Weights of a small GPT-style language model, trained from scratch on English Wikipedia: a variant of Adam for these matrices, 5989 steps.
Each number is 128 + 32 x the weight over its row's rms, rounded and kept within 0 to 255. Layers, rows and columns count from 0. Numbers have three digits each. The size before them is the row's rms in percent of the matrix's.

# layer 2 MLP down (transposed), 2048x512, rms 0.0333, rows 337-443, columns 320-383
081:161102143086091139078101113125163191114075141134127133107158163078178120100059124154138171111180149098143106140168152092080142048149122098168140139106150162078135149149132135132152105112068154
089:105147178138112155133113137106127214097139152088136167142170160121095105087121094122152125150144124179077138052149143114118166164137166102119173096102137111118097172103081142094198131201079132
097:119143168146139072128103171159063133159115121150090095072178119133121137066089142129114116149135100136100058105178150152114196082134074168136104103095112113089164092100083115091191157096144152
102:138102151156155094140166161173139170131138130130096120117091120155108112132136108188098134132118110144166149114162152138154116132108060115111141108116169105103152113132143169083199098099121157
116:121146116092113115097140115155185076160123138131146059152139171126147154116141150123079115172133097121120100134148108113192105179105172144119173124138114122127105146109143151121116080099119149
102:111124076126197126112145145110124136093112138130157117159077077108103131099173086109182141086073139100127136140110086075111169129121089107125185143154135108099197188112172095094153128133142146
108:162116116140113108134117135128109116171165110091088095156110071198112110113142097177153182122093105194107167123196104148168140121136076113136149068081162145130084194155108132128082139173153114
098:149153132150075180056072177110130122094167170154156052127130118122181129144142116128143144113150138076074092179129147139143158129062124117153112131151116158129080157076105129165114123141150085
098:111100098106077178083104139115149137155175132088145095089099140057079164141157134078111111092070124159142156110073138110086141127182157132106097095188138156104078147159126071142140111178219144
110:106122158046140160124110165134091168187165111111156146109147152083094121106152134121179108142141099098131099143198091116111085140149129114088133154118096097153097064156133111141119118087203144
103:137158132153103138163161131062155141074180106119095111104088145203137160147132133083088083096078110103095116162103115132146151137137116160148058141129166076103176152145153169079138129028182112
107:152097116120115181127092119127137081137175115123179086160092110148147128159142113064135100099097088190087148131144109118100119092096175169129125088113142134122112133119129132141113149101110076
109:143180164131142126095156113082126169078195111107093147143117107115119169163112152059159160114159156115168106136112096149144152136122146106103068121175085146163119106108147132110176152140183111
104:158090096049093122132188141143152114070122093167109154109120101095144095160145162123089076131111123113148204114088118136115128123177138129140111146205180116099121117110118147156110072125137162
095:143080146139146137158109103124162161111106228184168164162137135115152096121067128134102106148166146121123119105136106133140144174148061088123089204110110114153157158109134159138171126089081177
090:143130163109135135125129131116133156096150143156110167094117082129211115138124099124150127141144213084085131127115095121146120111075007075178117083130175081146203141163085098133122128111117137
100:180097149040120157147076142120159136120112117117110074096139148191110127130107130162153105192190107093116082162144131160067103093084105131064183143099123188133166095105135099110147135081091094
103:084117172120137081153106090201096159087163152174111143088163130126093145145184150096124164130146156127077135102170083118199115100108126136133132223153207129091094118113195105124145106120117135
106:134098121148153102145068168140140089124067129135099148107141179130158080175114121115126134103167154118141157142152121163098145169097112145138168124145113129085190113124152174140155109126148145
095:143168124118114094132122135116139135120137135141105126172142142142152139147110092107072196097093175104133128118146122089179135095094112116144131100126045119113148103113166116143116140110132167
106:110097132135080147124071127112110116140098171117162179118070145155162068073132121091187145179154153095140115079103210159098119140146114143106128141198123136173089185181157150171100169186181077
098:137152118089093128119156111119115150165155126118056116107102122168151089123091162116091155163115160122097109039102117094150149141173149125088128106107092108065091110094183181160122146064114171
097:123176145161145103105119153106136123119112135166139163122162195168156189130133156136194111105114156135157090137112133149085120116155122174131183070115116137185131126188078128186109157133087160
118:097197140120139127169137136098134126137080151147124128084159136103116065114109133158132163118108069112117135109147082151106153105101127233147184172097091187159115116122076176189193154142145123
108:119180125124140172176159158169083126110126121107188088109083097071163112119142146062123107146181108142126107109152132154159091111143194145134133150122119145092157166165112103107131085192153125
085:135119173085094153134170139185135095153166125137119095083153087160165121098110109123119132176138154118125144117100082178137118142129161099102079144178122173109178124140125202096122166114097129
084:079144177091059089066109120114100132138145064134125137093056101108153158124133164129119122151095114118103131116151124135164124120166077092147107124101090127131137081140148141126157125148103117
108:105099149163121131152168119152090129125085160058119099088135181143101143122114167142166166155204105126079161139111153125110048139109144141112083139151191117106120159135167135159098158148069133
088:133097174121123157078143148143128130151143110144085150109137137111139124174133099144140115146102086117079167058153085195191150175113126082185106162116136167097149132135163155121150149090127143
103:139112119137119120082114131103087123064124142083114110110116189164079088115100143137097067147109145154101116144181129129172151130126153119153188150077170208146125083169115136075094078136111132
112:105114116139146162171137119139094092145155177082140120136157104109161153110159122130099118109146109174119107145146066186172167058122138107151153144118154079111163135076108109091090120107112184
114:091083076148133086119139097131078081118049184085058200128129095127161143182121157083124178126084160105049059141072139164085134122100105129142102084134163130126053143131149153096120113099131126
087:054143143115221086173107163070148166173129130112122140092120191098125176150178149141131075090094103122146132118183151112105166142135099170125152100159148118101124142170096159132089094128145095
110:172180091082073066107081136100148153132172107091124129102163156113195160160107099156124137149055124140129140166088134171170109143121090119083127076115116144123149123105173112136176155125109096
107:128144071103139196110148187124151115105176074077192160122145084114127064185131077106098100146179082163041154143121188155054112151136167141170095107131104110117233082089158125060158136159164103
107:087190125140140174080184156159129126162156052054146109149074076115094116101094078159191030138090086107100208129131100132121126146110139111200130144146107097118194123143144122132133121141186138
091:163067138125107122137142067129153127121134077108104094101133138132118164122143182167132149142123186147117102135115133124152126109180144085115163160147128164101116144131147158136137203235066140
095:119089158141161115080183169188099073194123115158125161158147136156094104171041099151095143084096153097113127149106125113178156123154154132095169130176150197150133122132123099097134130146135147
097:160131178132116142159087071121131110130152141098137150134102097104130111108209119184105174149089169147134104095142099109163147150110149115126099050106099086153086126129117158156133113186083163
100:058094107111170104130146147139135157160061150123038151130081160138120127054122161156185195111072128182111123122120105185154136090101151133115113149071088146145132173124168144092166147140143130
093:142070076128123147179172150108122157092136115058143150135134123147094128179120151136127142127138142118136126093151185106170178181151090142141167104106150133100136120179122128154084182174122129
088:122061094097113176123078131148131125172118093138081219083087126099105091143140128130162111119130130158140146124139165122066142151119122141152106087104152087135116170086123087164129228117115091
101:044119106114165145105159137172126097132141137117147090172112128117145135129134101173097079115164095116112076125158128130160160093189104142145169092175185141019152131154157118193160152128116125
107:075168167139103192150129152137166098117117174097087134179110099141109115062113092108092151124164115160137088057131115110146133151100175138116095088110135101117141057166113140106186073127127124
097:164110106147144118116128103148158088114159066179170122146143151181098129146081167079110190113103102173149142095065148150198130090065114158062102116138076108179130122134154101143081122085169100
095:092169113089135138084151134089167155116140155111136113112141082079099136123131109127180118140162133128078131143161119062141158176118126124118124096118141101183159126116255169159146171126162200
092:122130103163109157152132131115227099099144133150069156131142168165163095160074109098167158134159101132117120082187184135107111129145133067085138133083069132073154115130150160135158121072182127
103:115115140116114159187116109129143106128098171126126145085134119115090160122102105056151121118086090151165151095126080114101213133151116142135128191172122128174115096077164098179152082179151116
104:130111111190111193164075081125147117158140129104105154082161101076123183135110122113139166094130130094090106124140108102070160143108116058125158193109081160183168153159149141071165164124129136
101:116147131103190141145128167066139183093087088109095155109088084118133141199133040099127116117136136077158117172112134139129169146165168147088110119146117085150141131124187158142113056127174107
095:110129133153135132073132116128114161118099166157156136088115097103104164158145100167128139148091131131088096129126085149174150092155112151157107112171133138111080140100088165193166110093134083
114:133161096144098149145102082128183093114144113122153120115086148120079086143138144097124117121116063157155111135086111129155141140120112145123141160120154135131059120091158137135092098121116141
104:144105064136118158140127167138155150113158144185152132107119106098156104082131122122094137175155158128124132126147088151103128136185095153087161112126134146153160137103111095095086148169129128
105:056185128189115125105115164098104104082163121105104132156136131135136130101050154108138138109128113150102156118080139113062159147176170148151092106115132131107126176105146166136145183115094178
091:158117159097130127141184096135107169121149150135152153143157145145075113098143088143153163170087106162105077086163118100136102135107091178138203141135219149135103053145104132121081130171141072
118:136168104104133145155091104137093089120165177112136138172176156106130098106160151150174091071119096153143146105083174119148067097114168146111148192153123101097114042149114155113201103147186088
102:151147130139105116116138162122165179100121109138151088074073168143107149119106090150180091154096151138113118124116163126113160174104110107195145119115127174109094103193128126088202150145158101
109:238122114123166158078110165099135162173149117189160131130133116120141138062141172114133099128129120100176153094111039129169136124056148120144134136117088149115101142118151081124103137184095152
096:196169220131136130197122046092181165122098130126114147088129064132111145063104116149163179121163167128129181131073137144140140099196053126086148171120138153139111135160161117126092189189154075
095:127186144121144081139164092115144147228078140148123156143211126166134131151096137143108076114162146122098104163155151108091131127139109116115178107101105161094104121126073133163149141168080095
105:146207121196168141119178119109168132098114159098091102121104143137123107135111091110114064154131118129159083153172145131120137160116136105138134106168116110074189176127164108121118113111076138
098:118093124140140128082169090191106153134114177097089168101140137053134193087171111146164131179107141131027105104136140142104101101137115148159138156084146131125073122109214118194155139151077180
093:130099172111090178068096131140123152122151097137142145133169157128116140195118108158153138076167147176144132197176087095113134105143165110159099149163119129102161145145108165090126120137176120
103:089119121198187131121139125126140113084181118180085077112081168090064145143128128153195112119152140100130152165068153084108148124139161155095134119202140104162136119074167091104178147149120153
104:157076112126111210180069134123079169171183156160181150099089148113125136082149149089167123165123130118104125140102096079132115138124110142134187158141202118076123135154148131179081090114111159
102:162196151148182101172176151135145135122154109153129123136135120155122145109111081060154113155124150076136112110123184078133121167175079153140165187079144102092160102150137114135096114180133084
100:041070105124106190122156123142144131145088084138136164118092134144140145135117136155104106148126107119149127131122146104125180193141123143188166090139174134111126186029129124155140100190086171
091:107189167141120119111100135165116158112107144064100120084167124159201052129186097095065169147132140140123095167185130166153166147162197140054161138110126115130141128162126140133070108137117115
104:150092187178182168149070134116159157133126091127119129063123153063078128105091130181126098162132118097127095130176141091107100126120093139147128155108146148094098118156191149138149107178154138
099:100137151182159188108121199127156108130103121144107120113073134117125135104164123078107127164181143175102073083103141107081118149126129077140146121114134150083125112200161103134110207117176138
089:143102126143139111189160118130086108122169090123107149189155147135092096140095093128124158101160149217118116093062130146156137168139139149084122124113107166138105135143068140141139155202186111
103:169066150069132098149139166101118125103087177074080138157121107205175133122168106111122172054130156107086077111105092173091119156127124175145101154149176184179159119108100109118127158118150076
103:185129137109162211152130119142109142172075109127145132114120184104012089095116074099082143137181104088137102166110119148177072135111111121180143138133137187105110095106120100134103147110121124
096:039125106143113154154197158138101112192187109135152143099155145052085190132199125127144080117123123111089146099157131170135143121151089061116120178151125149114197131132143138068131155121090119
108:103072178162179132103150139165121129133048121166132107164137087119123109165139110090160092168160147133067097124077115150114120116114109127079132206170155096089124102098168089084103105138116035
082:082119112128142199108126133130134130136131093174142127107160160109112145115164080141116085118168209160118161131159157137164157122102048141119116119141140158151123122120112178133100146150092111
105:120124147142116133088085124146104145126125100169110082075101104070168130110115103113137113182056154083128127085128147123073131090120116081104090122142129142129128135126199057116133109157061122
100:146121132158146170083091143134192107127134165129076164117142151123129066195137078101107172162105145152169091130101138120113132172163107145150144070086128128078130083149161090104106122125154142
099:109103118109133136097086145179180169173023177151128082097126150088090078084162156152146151088139166137068127134150173075099143128105160174159138097107080151114092086150169208156056069083091136
099:102110210109149138120125130141117152113129206110106146109174165132067131100183129155082185149127109090130145119147154125141120119091103164136178112142157099093170119103157140136098115079109184
106:099066162123138106116156159082115117117087126138120127131113121157129132118113186142114133126071099097126109153146137150077094118126155145105148087133154093194107129119219114116111122104183153
091:131179109104150199104108137134136149106134101100141127098083085061092098145180149141103107112111154151121127097157124108101103088150114128107167176097180145097098147155126172105145169139134096
100:126067109161137165136138172068158073125151103085097109110083108139113104101106146110115122141123183153135098132111103158196085140083180107180135152158171144149115202170150064158088085075184132
107:124168156109107118088126148126176137162127142141118148126111134152055070138096135163134134154080130085088181091167142162135087099128131110094114143101118021092163121138153095097134170135068164
105:138117206063071102147166181106164096130114138171107138096136121146178125134151075190147097120086088192146145128088155075123120128103073155146148098140103187110090105087093067062115110133094115
092:134086102150113169104116113129130136232121167137138085163044204172122146101133117142116172145093168109149107070182188159175115130142141101150103076105106130092082147135157156172131056142138147
104:092105129088129147189145132191125111133111128061129035100146119152099154124125127137131167149153151093112125141154138123114172127136065134098107093161102153190154104142085205109152219125063119
102:116133127104160146122142156108135129191172114159136146079151119093135116153130134102151142133086158074118166143216145094096136142156090092151130116096077023192148091092108212162156065144155125
099:105183123140161115172165170134113150085142100128145155117104113187149109056128090128129099087164139129188186149100151165152144076107108105169134113112138059140140107097172170093181135115108163
081:150169154143139181138189121104134143174119122116101157100166123123113121140097090128189112130121198143128116080126143055095125148151109123166178127118177110087133170148138186077143170127101134
106:137144112202143125134133104127090166115155157114196102151114153163126132180172174145099131109114151126152115116127158079192142154188188130103107138109092138099126108122134160148109111119126109
109:147160140097106195167149164150134134152149138071100143071138113084128184153096109147152142099097087093124171115098109131126109138180145087115152118157103094123124160143159141147156181172125097
102:084133118082146133175144110079094132147144151079166125134165114190182144180106049117114119112171113153125119129183176108120115110179099106168170081169112109074110107154131104183142196098159064
102:107148092115135172080101127147251215145144121128105164113144100098136121170104178111107082164057091194060166139121178131137116151081134138103129134100107110122148118132157143060169061167156130
091:136147131135116144112052109138158104167183139086125165188106142122166170092204164119128112162165107129135084068170139122115091128119134122078132089105136075141148131191126145104152095151060164
104:161168151118126132181125109085108129111123118072134137158152111081117059159082129135169108144123063115157134104116165116123137145140162134101095080128108105143095120088159139091103134152135156
092:106111104106128154170126125097156164132200117057160128122180214129129147125061122089117077138069159140136157099146073148113128141165096166173132119169146131123031163138156140151150148118172145
100:080104166155155171136151127119123095180123095145171075111110116128110111126129108106135111132118039138111073073101089070154110121012121142120135161117159203096119097113133147156083171089126144
083:062115108114136088131128155201143124124141107113107124154095131095157154165100121058084105115131091089129148144173150186134147155112139105120110098131125044095083067088175119158176068076162120
095:137123161162075136108111108164177106134133133118137081160173201113179164124165135098112181147155102121180120125084089092153099129088180148039141128198100129138210145144160127158137092124069116
114:145105120184111141133151133141134108119150183140140100161101106153103101139135137113138145088121108086130141145108123149071094115168150133157153163145158111170101126131116100144113122099121077
101:127099223071088067151096174160105114166112222074057177119091126147098125165165101140085125126120080131098067127148194087148130141098124146148111133175101051066151117097153144150126107100124189
103:145084093124176102122118131112107108140101192152084173162134101133110141153193127153137131156076057090122156147209128174123121109174171165069092140139164125133154121104153083107131086135105130
088:116081179148120107083158159119114141144131181103114176146141160123185111156126155073192138101091212103149137150179186133096191159166167146122149115153103105089133169135147112160123081129147135
104:159150108128143092127152157182160090184165159164134162123097112144181122099151129091081047152092126146104112100085107144147141133197075080155147179186168074133144145136133074074112153098146131
093:117172105149124091091131069135135140100181119151072072127050162184136091099137211130161108112173093152118068116162157105141147109128114164118059195076131129115142151163103143100097172118145122
097:192159172143121138130110080128097159098120075122065099100139122140129126137139142103129213124121138147141143128112106117117125116127108217164130095089093119166105131193113078066121050107176146
# layer 2 MLP up, 2048x512, rms 0.0357, rows 338-444, columns 320-383
091:128093157156108109128142128178089161106121148110230136137125155120198146081136104182116183129123124082180125160133079184169116140127146138114110109055132142083135139198115152152156135182112130
094:076129149166126064122171157148186123093140090177156158111177103144139129079153152185063111108113115121155114189167108103135105110163109127150128085092094149150132131159128080092145145157078120
099:145113115138144099151112115177154185077163082132130126134082129153166127077142163132131169123131118080128156150117153124106088088120052145100131095120096139134178106091144049134145161129147161
113:087130144147090092121110109122094114110112083169158107127134170036107104093113106144148107159128128095176087131155108131120130115135104088101085100164168090175162111073049138155108110084098143
101:160128117080104149171119126183139128133184121170145128089082166124121131130102095193097152109149112131107132172119133108064126093187122160182100135089119124081085116110132127091116097054136132
106:171102171113078104126123112142139139083166106185143150107105138131138069080043099102138123112095115126136111125131123141116148105123133108149080164125154163109159139076138110160117098139151109
097:110110144130102108148057098145163151112125174119091140150142134094132116131169085094103149123131095162131117155144193121161104118151175122126098123106144097075105129101107103097070103111118102
100:114093166119145107097140090078168178095159142189171113114079170107155119130132142104074140141136121114147063121097134169118130091178148148113146068124138084113073099115135142098138099144175127
115:128126101115098127111135163099102115125122134121189193139186156070155140089130149089146138174154117144142147139065072124102151106149090133099183130127108155139119137138116063148084146116134201
104:092127157142109133140127125099128106134096127088103153129127157145146130118151159079119114127115089147131077161116154129067046098148160056141136133139053133107116086192117113109164118142180100
110:103098098123115100159138137105131086140131104128100132110138093152155165079144100192098180144068085064163174156176122125119153128088174129144101120135155147073160151084134117132115116103082173
111:151144152141118118084160112095175184142175130111132134119167075136162147083145179071106111089111125045151085160162083152142188116152160161084113129123132107136141093144110083127113141094188143
101:105089097094078096142148106081162143146175112156083129141166205097073159134052180073084122087174158123126167163086164079145089100157121149166105111129111129102142171150124110114106132093118129
094:165106192158110112111125128113125111108100109131119160100145235091143124131042094130072117090132156135173153112127125134078114118129128103099103037121147148074151162138131165164161126141154177
089:177093128168081124052090049101058126099108134113121118194186186117137129122081096140072176204143154149116112122114096117046117123177147121102144078098133161096158073104123125155160131107140149
104:129075131155119097141148106163161141158152099123150131185182165129111118124104134169122077080103107136150114136073114163120127129185140120187127086154140087108069112145140092139136160103066111
099:096125139124135128094077110175140123122255059174128148132174074103093120149104146140101181112082096120125122156112191111132148107103175110174158112145138174072130173157140127183083050143105152
106:107072132101094090101057121059127075122180107154145144149113158093129114125132093105145133133150140080157146160169098116119105159100109169114096131171218113154113120121124133181143116118171199
096:141109155093049123118076119163100116137089147118139129099130101124172144103142161126147136185117106134197108120156122069145117091128126152133176071097115153118133175129130122166133162132110056
113:177129093104100089073151145125108167101115094106114173156161171093187134111049107152112218086154189146122123134110100145090144084128150158126069118119102146178114138095048151176099124145163123
097:139084189113102106151135117163174119118244075158151171163098117137175132104122059081084162142129125123151186117071135094135093097116113074117086128105104213128158156155151130123102130089175168
093:222094174126190100082132153164148132122157134155129076088132137109071104132051059072155147142135145140144106159158101147100129119119158140071202105120118125117120167119149118153185145129146080
126:105095148151124107115137141157124101173145120093180127128226195110112110123125179089154135114103112098133131146192128162095153092189113163126172115033148166155104158145086134141152096077149127
107:109126137099091122126138120174112095128126129185129149139145121151182102093146148126125109102130142109147126124146077158168150137121118136109104118117084117124124146106127121158116092125161186
086:096170078159096074086105138084138198053148169142123169106114138089109113124134127101123113121101128133127167139116120044141143131124082085113163121088146124108137081129082093186155134134117108
090:171089125164120163118120079179103143137139133061182129136198142101154123110136102148128140126180148155167110165163125088153135142135150052115170128086111114129088102136141165182173103111092031
113:143100174161096103087111089151154123128137102090143129115143106108082088127101097090141152131150133120116096141098139112139137127128147127120210119128138068109098144176141102120109075134103106
107:097143128132116126110111088103170124069130140119200097139153107113139174117118155169155167103116110085123152136120141167113113127147111128182095159148113127094157135137084038100118152117077111
102:135133133106123103135159093129106169149203144158123178158141157094131197102072144090033195141182190113101147144107106160067095072128203167118165100090156115149146180118110150154149126150128139
111:111128111091122153136127058064123156078122170163087144106074140075153106114151083126110137087090080122108081126098077093125160082129140125086086090167152090096081179131108088082157147109142120
114:109103139202097111110110120103065081086122137162151151134156115138144149094149127132136086120074114126155063140158173079149122062093118132123159136156157134117141207116096078132153128138122180
087:076132106139095113147078106127079094129129160100156147104114073139129145078125151069086117123095131092187148165151170128126081105116106063171093108086102169141177088069070128097150087118068128
107:136139136150090128148133143163150072119113158099107169123174149145191169089073123124122149181149055141122125136172094174161110077126088125123101110046191117128099124126137096102136092120172123
110:186151093186110138138165134133119155038149164153186172171101087152199082113086092146130132071151140087162131120110206107053108107125136157084137153082155127051150088135104122151119146131126112
106:152134114212117125124147125133112107070147087116161125145062169062174106137127122161171106194086173075196154131071110068140120122107135153093147145096101147126155127144114091214110176132183108
088:154112155168093105100105090103175122102119118140138159180114185116137106134102083086085108107100123087125112152131115073111125093139095132152164107129059145157083143180122087122122136144187170
096:118115181154130146165118139087138115131070122165108169132151073064117157105141093146093125144152106138145102134202055157116107116134126124087134127151142139086130156136104145141086081118204178
090:115148144133166095151187061057136140098117116116200145117133149153156087134060157085147115150144160137110125115124098118124091144159178094112134146069103141120179161142086087143110153128180073
097:105140120141112088152099139171114164126104134169106119129144198128154100102108148183172145153089120151135048127103114164102165108140099183151070055085109168126134136156122127143134104124153127
088:129131189129120112134147188114182050113180103152115129104158180147090190080134104107126114146152132128164145136108153094132179112119058157124131067101133154132110113144130110134134134120117153
100:121214140144131125140140107143082138117145117098125153155151153092133169108148143155122112157166158076136078131136062112185127122121114152153131151157163164107150157134077157153122050114067171
099:093127149146129147172217140127111105141161145153122129117111091106158198099135136170140120105137140100139162138115102074145128127103151063121049064148139121134082157071119146124156128092121112
107:070179094173094139156148160167124095093131120130122172167105146105116120094127112111062164141201145127166101109122129119092162111122143157060107120133122096131167045141097039127134162156098125
095:118180208139081162059093189172150133163116119090154116115195104114055120076122167038117130098139102195166126182132146209165120118119175119135083169166117170152153139193116107113146072120136131
099:163184123121114101155115139104171114130138104136119130128197133086090135079115118107152088139107105077146113138179149114121141146112122093173154156119150098119149194119142122164083152141161086
089:176120160157129103092071125140154135128122155140073164101115102136135195113083108135118180111117076079133138120209169113148142138188077131122147121105066070118065173123137124134126062103147145
102:152163063207164127048101078108149125109156102077151129166136117160138152111097159117100126121145122086144089139142082106134155075157096095162097142146104181129129104089127135168124121119148111
103:148203177153130106105091108176173111146103122184143126101108149124122173093159170070107085091111166096190100169157096118085102106187107107081080192066157109110069149096159104099133063113127117
099:174074193106138145124085114163126171122207153194174141141139147113137106093088124084147140096169135132101085156178166091162110108118097128076155149154183151120132085153140105161126102101108096
093:141137145172098100093163124083120080121151120135107163101126087139146146084126111125175157123127103163100057129127159136139118100158125129111040083147096093130118137118149133142139156136142075
116:122125149096134100139152051101128102078140196136143174160108123110048151118138102157148144130074132151117129135162088131172112140129118141113105133167211105149134109072145071134111133121086191
101:042123207134168158090144148108088170049158157099148160161135159100182175093126082065152152076115141139114121167149089122173176131154087106130127132135163133144149142152105107185173128087187148
109:166119156121133087119093132118111103115121092107120108107108140123144194097072058176100144167158117130147064133145034146123150090178140171124144091171120131139169106078142159179137094125155189
091:223170172190114111079079154123115195099130170114111139118107100088112132086078093126125138159149181130154108148091093106187104155101102098069145100119162089110152134156118152167091096142134114
115:150100154127097107127144096112113127094068060155096182214118151152127085127097129143155112120121147067202085143143151098115114097116126130109080048070195162107107131146150126104073117132102101
106:114118076156154133070109126130121103123083089141162117156108138097146153090127150161114129147160179139147101166115111079061138102094153089168138167115152131081129110178127124094165163101080127
112:167163080172099059139170144089101129130166083146196148110135155107159129054048147153177103114112091134184149119149143124154163161107156082104124122068133180111136140103172109116107186063050127
094:180171153181063093113097138186103146083115156151123112166149180124109109125111112131141132141140147120129121182141103101087113155103085039116154112120123137061137101123073080080169140108168158
096:169139155149077097116134154142140096113137094116166151153156102148157128124067122120139128221114106109119008146099138120099076116127067115116095125152070095131151080090077138090159106093110137
106:192136116150164125137156145110175184085165119140109136139118162101129194141078048100174075137146167126155087126124094105124089119069119089168185098120128170044158148090099106094131070166089147
095:083117120170141122101172118076165113101134163154136154158163113116129167114128100096144136184147123164127140161127145140132086134138113157184145136089072129088142101138116141089150151060194140
092:119093144135193136161133070158167137091131118129094105163118168096096121150124066168158094108172115108149128148127187135136085090177142090082095086132142103107100049058107141214086153133197171
100:143142090105106136119113096161132104088123103207114189114136143100165136116152124142150118075088118030095126156127156041108133093094145135107091077148168168121149142115170088184162128116087133
103:143087085172092133105133056085101104120145106153141083217160125089144114100103089134151115100139150142163133189169062125129167123118115094162089125081155096135167131114121122170155157147164135
099:143158131116105114115121082181191182083127175140106146145102193141091146104132116058127116148125106117130184139201068171072144100097078095106159089128154154164150129164066119071094105123139136
099:169172154148114099139140138115138120145132152121159172128124111097128119104101056158077124136115103130158111140150137089096151131137152101176130043117107181115046157103094101071141120153163124
091:089127125124108138140162127158114156088118168101150140076150102071090118159133087115071091127114198137164124146093037108153073094117097183134094144163129134080176190100147118130083144125146146
098:149091192164094132084080093109127058091186097178133111155146160087122114092100110111154114116142089126136119174157129086163084129077113157145140152131176109096139112148097041139148153112151175
095:127074127161116079145142104098152142133113103184201125207142113165083090106111115120097136144127167114138091136181153142099109128153145135103140140146075092147155123132114088129146112118147161
090:106123069112086050119129164111097139068133132146108134123143101133141122119072154130153178097130221100135134161163124098123129125128143111087150118101099082142131149138104129126104138127113170
102:104123084115133151135132138072133173134179089109188153189114110124144144082128102154093215091121093128115177126057158145107137118165182161150113081087103141101119124125107105154068142144133068
100:145074191067144143138136127111105133122151118127127161141157128119074128118115134182049145103144151127126145130096152093121103107143126072109119090107104137125070112079100114189109121130154123
090:112156122151091134096104161097109129117120133131145138159132129058148132101089173133107120160157159146117135108169133109100121095147168101128104150094128096108117131101103137137136144132112193
105:078121102170072106114112075204170136082152159101093093121104129127115111150090099101126145118093138114112076135095112125131133142121159172145127062100137069146108090134075141155096129088182110
090:126183224128138091130129128117137066112130109047103129172151183138127088110072145073104142103150095109111139140127116091130103143111120113153139146132124095086128104151123071118167136047099187
105:139094121095119101128122102153141119119110103147172134124105153121131109085114121150160070189131157111147090155180096126084136093094101155110132130154153144138134128078124058144043103113096111
097:135170073128126120077132156143110126095137117180120202135155143141141124116138138127143166133136110118109114163161113055082179093134144121133136130117135177050122104106106097089117144078141139
097:177177110195111116103109121096103156092164070147185106123126172086124144079132093066107190096068157130085115141102139123074081107087072173128116123114103131124185076179172091146140101136119180
098:150196142136095132135117125070123190124140158110121125171145123078165093142174115145104117123152126134178017140154153152096130101070134158163169074119033120114112099077120104120115121116086144
107:135160142113145102087117108036137144084159140128104127120131188150127147137134151110135148063107083080131130140103103136085140126155170175158156029096186104151091115162144101146118116123191092
089:083203170190070131105098142087109181118127133107147106191100119147188114109132078111101094127185142117126116150092088139114124132100142110200098195111113142111127097141142072162161177083117120
102:092154116092102093095116110137134137150122104163145120112120182143076133095136085155129125153104141120169068114164120168130128111127127160196159121135153146130142143173082137098125093070104112
108:081201147143129083034123203161135178157222115113133136136166132117075078130114097135093142167158105073099146143115161156138162128122192140090110134110114088108151116151116075076149161159090124
104:157119155191093122091122182148112162114124142157113131120173141080171113148134127137120106200137102118175141165118163151131086131090130092177098153114089139098094107094111115144118105112127089
101:182124109135140095118149130155128154123165130118168126123185119117080124106104096120117144162096064145189100130118115130111087054146130155162128090145164157092110179108093085173129118136157199
102:138155118081104086132164119179059109133122132161118115185152176119123119058138122156097082127186143083138133126205105088123196125149113107132121106127133109125199120102088135109123121099102146
103:087143172202146113125149120086184141112197053133187102172141139097160106129115095118183178090136094127152156180156157150138098135128140160098148187096166083130097063071120116181107136103167108
096:138123109144066095127137168129135176026161083161147164137102089094138102102143106167153142159106132132175167176089136144128106113116122123171132068144159120152203146090118121129142145119147153
080:087123083105135128089139108089137130126130181130124162165131132087122096127104109152104155120187153119159132133201132135131126098150130100127070118137143138091111126093087100116119091141111202
103:118086170127169084136135166056130153125168090154116176092196151120091150135092143187160177156176178120111117192143099062149120133139157129172118154189157139153120111157135136141152159057163201
112:166121092184105085140140115149086124158198128117146157147140176090073118082147111099161107167085128080119060109119114105114050104132072171089123135149115069155134129132132099115156093107171111
104:113122106107086129080106107126110112113130093104147123166201151146190134130156134152069185144138152167130116133073136073106123119133166078188117105041146114143214155128094083192126137130130137
101:100119139094192103127091122094190162111178107177186141120118126084143162152125111135083163130170125152106112173176134138139111094106105138112082091101126082097124137118130137069076126141135149
081:098130130132097127158180110073155094126162177151112139057103128120130141141101167100068106108110169152130113127120112096162125152135143154114109072111136139165172119125099115162072108128107129
103:121136131206122053140116063078121170134165142099161183125135159067062161120174163161127078158124088124145094147121097130145160130104189127156076078127136173088108126154135101170091106106153151
091:099151148138133080110098095117153095107187154113156144135069150106078153113115158149120100146128138105106177116163074110098173089125105182134166101150116119076046111099149105110091148108030151
102:139103155117155135104100153121151111151153118162176140202107155159142138115155158090111099131108125046156139136156085133079129127118094096155122132094113127078104136158087097128091166074133111
085:133153117141125143141142094153098150160131154107135135147158142115117156090126127137076189058094113071091115161094107094117064123181128122116184120043193183066139144144082115148175172092103147
092:118059127116143172099109072094129116114169136119126230152111161105102154124141124125100184088148098184168171189121058112169157081118127172102184073125138179099120148163132122182141087126196151
116:174126147101107125137089135129143165114163163135156086093099145094157091129147165117123081091112108152137162169129102125107130036139158153059113195066112139152144163153107184119168081098163118
102:148128141145080110104114069047090163152105158119102188153100112138204114146154107119052115104142100124153042143148169178093053113141140162100148127160105149125099184095071139144100119122159148
104:222139105129119129082184149105134131134117061188116183088142099088101134110135091113085103159105131123135096128179054147114144081171155109185167099122071147131146137128117119131130136156115134
090:163192080099089091126194152141110167103114092148211111088086142149054089096154088152159098128114127108098154113169135130093152137127074120152111119167160098143162068102087155097176162076166097
104:121117141093149094103120154129132113158164125156144112127168158120149157101138126151119113113154125158134125165100107097170140077127192096102162083079131155082089151122155087148140146137088077
090:118097161168149109134111145118116194122088117125107192123124079109148177144128146165164138171168130127138089172079176099120130097122173177152131130146136169149076097117161109131181162100159178
101:130163154218136101103148137156157197078135117117106078198142112096094086109139158124115131115174146120176150144107184135088138136109104136149147143091119129099173133156091049090154092115139105
097:142096170068151107124086136170151102109097131170181161113139139127156137124101129068128178102183118111130159132127159096104102116193108096076152102164093126156078095117098146125143142121118073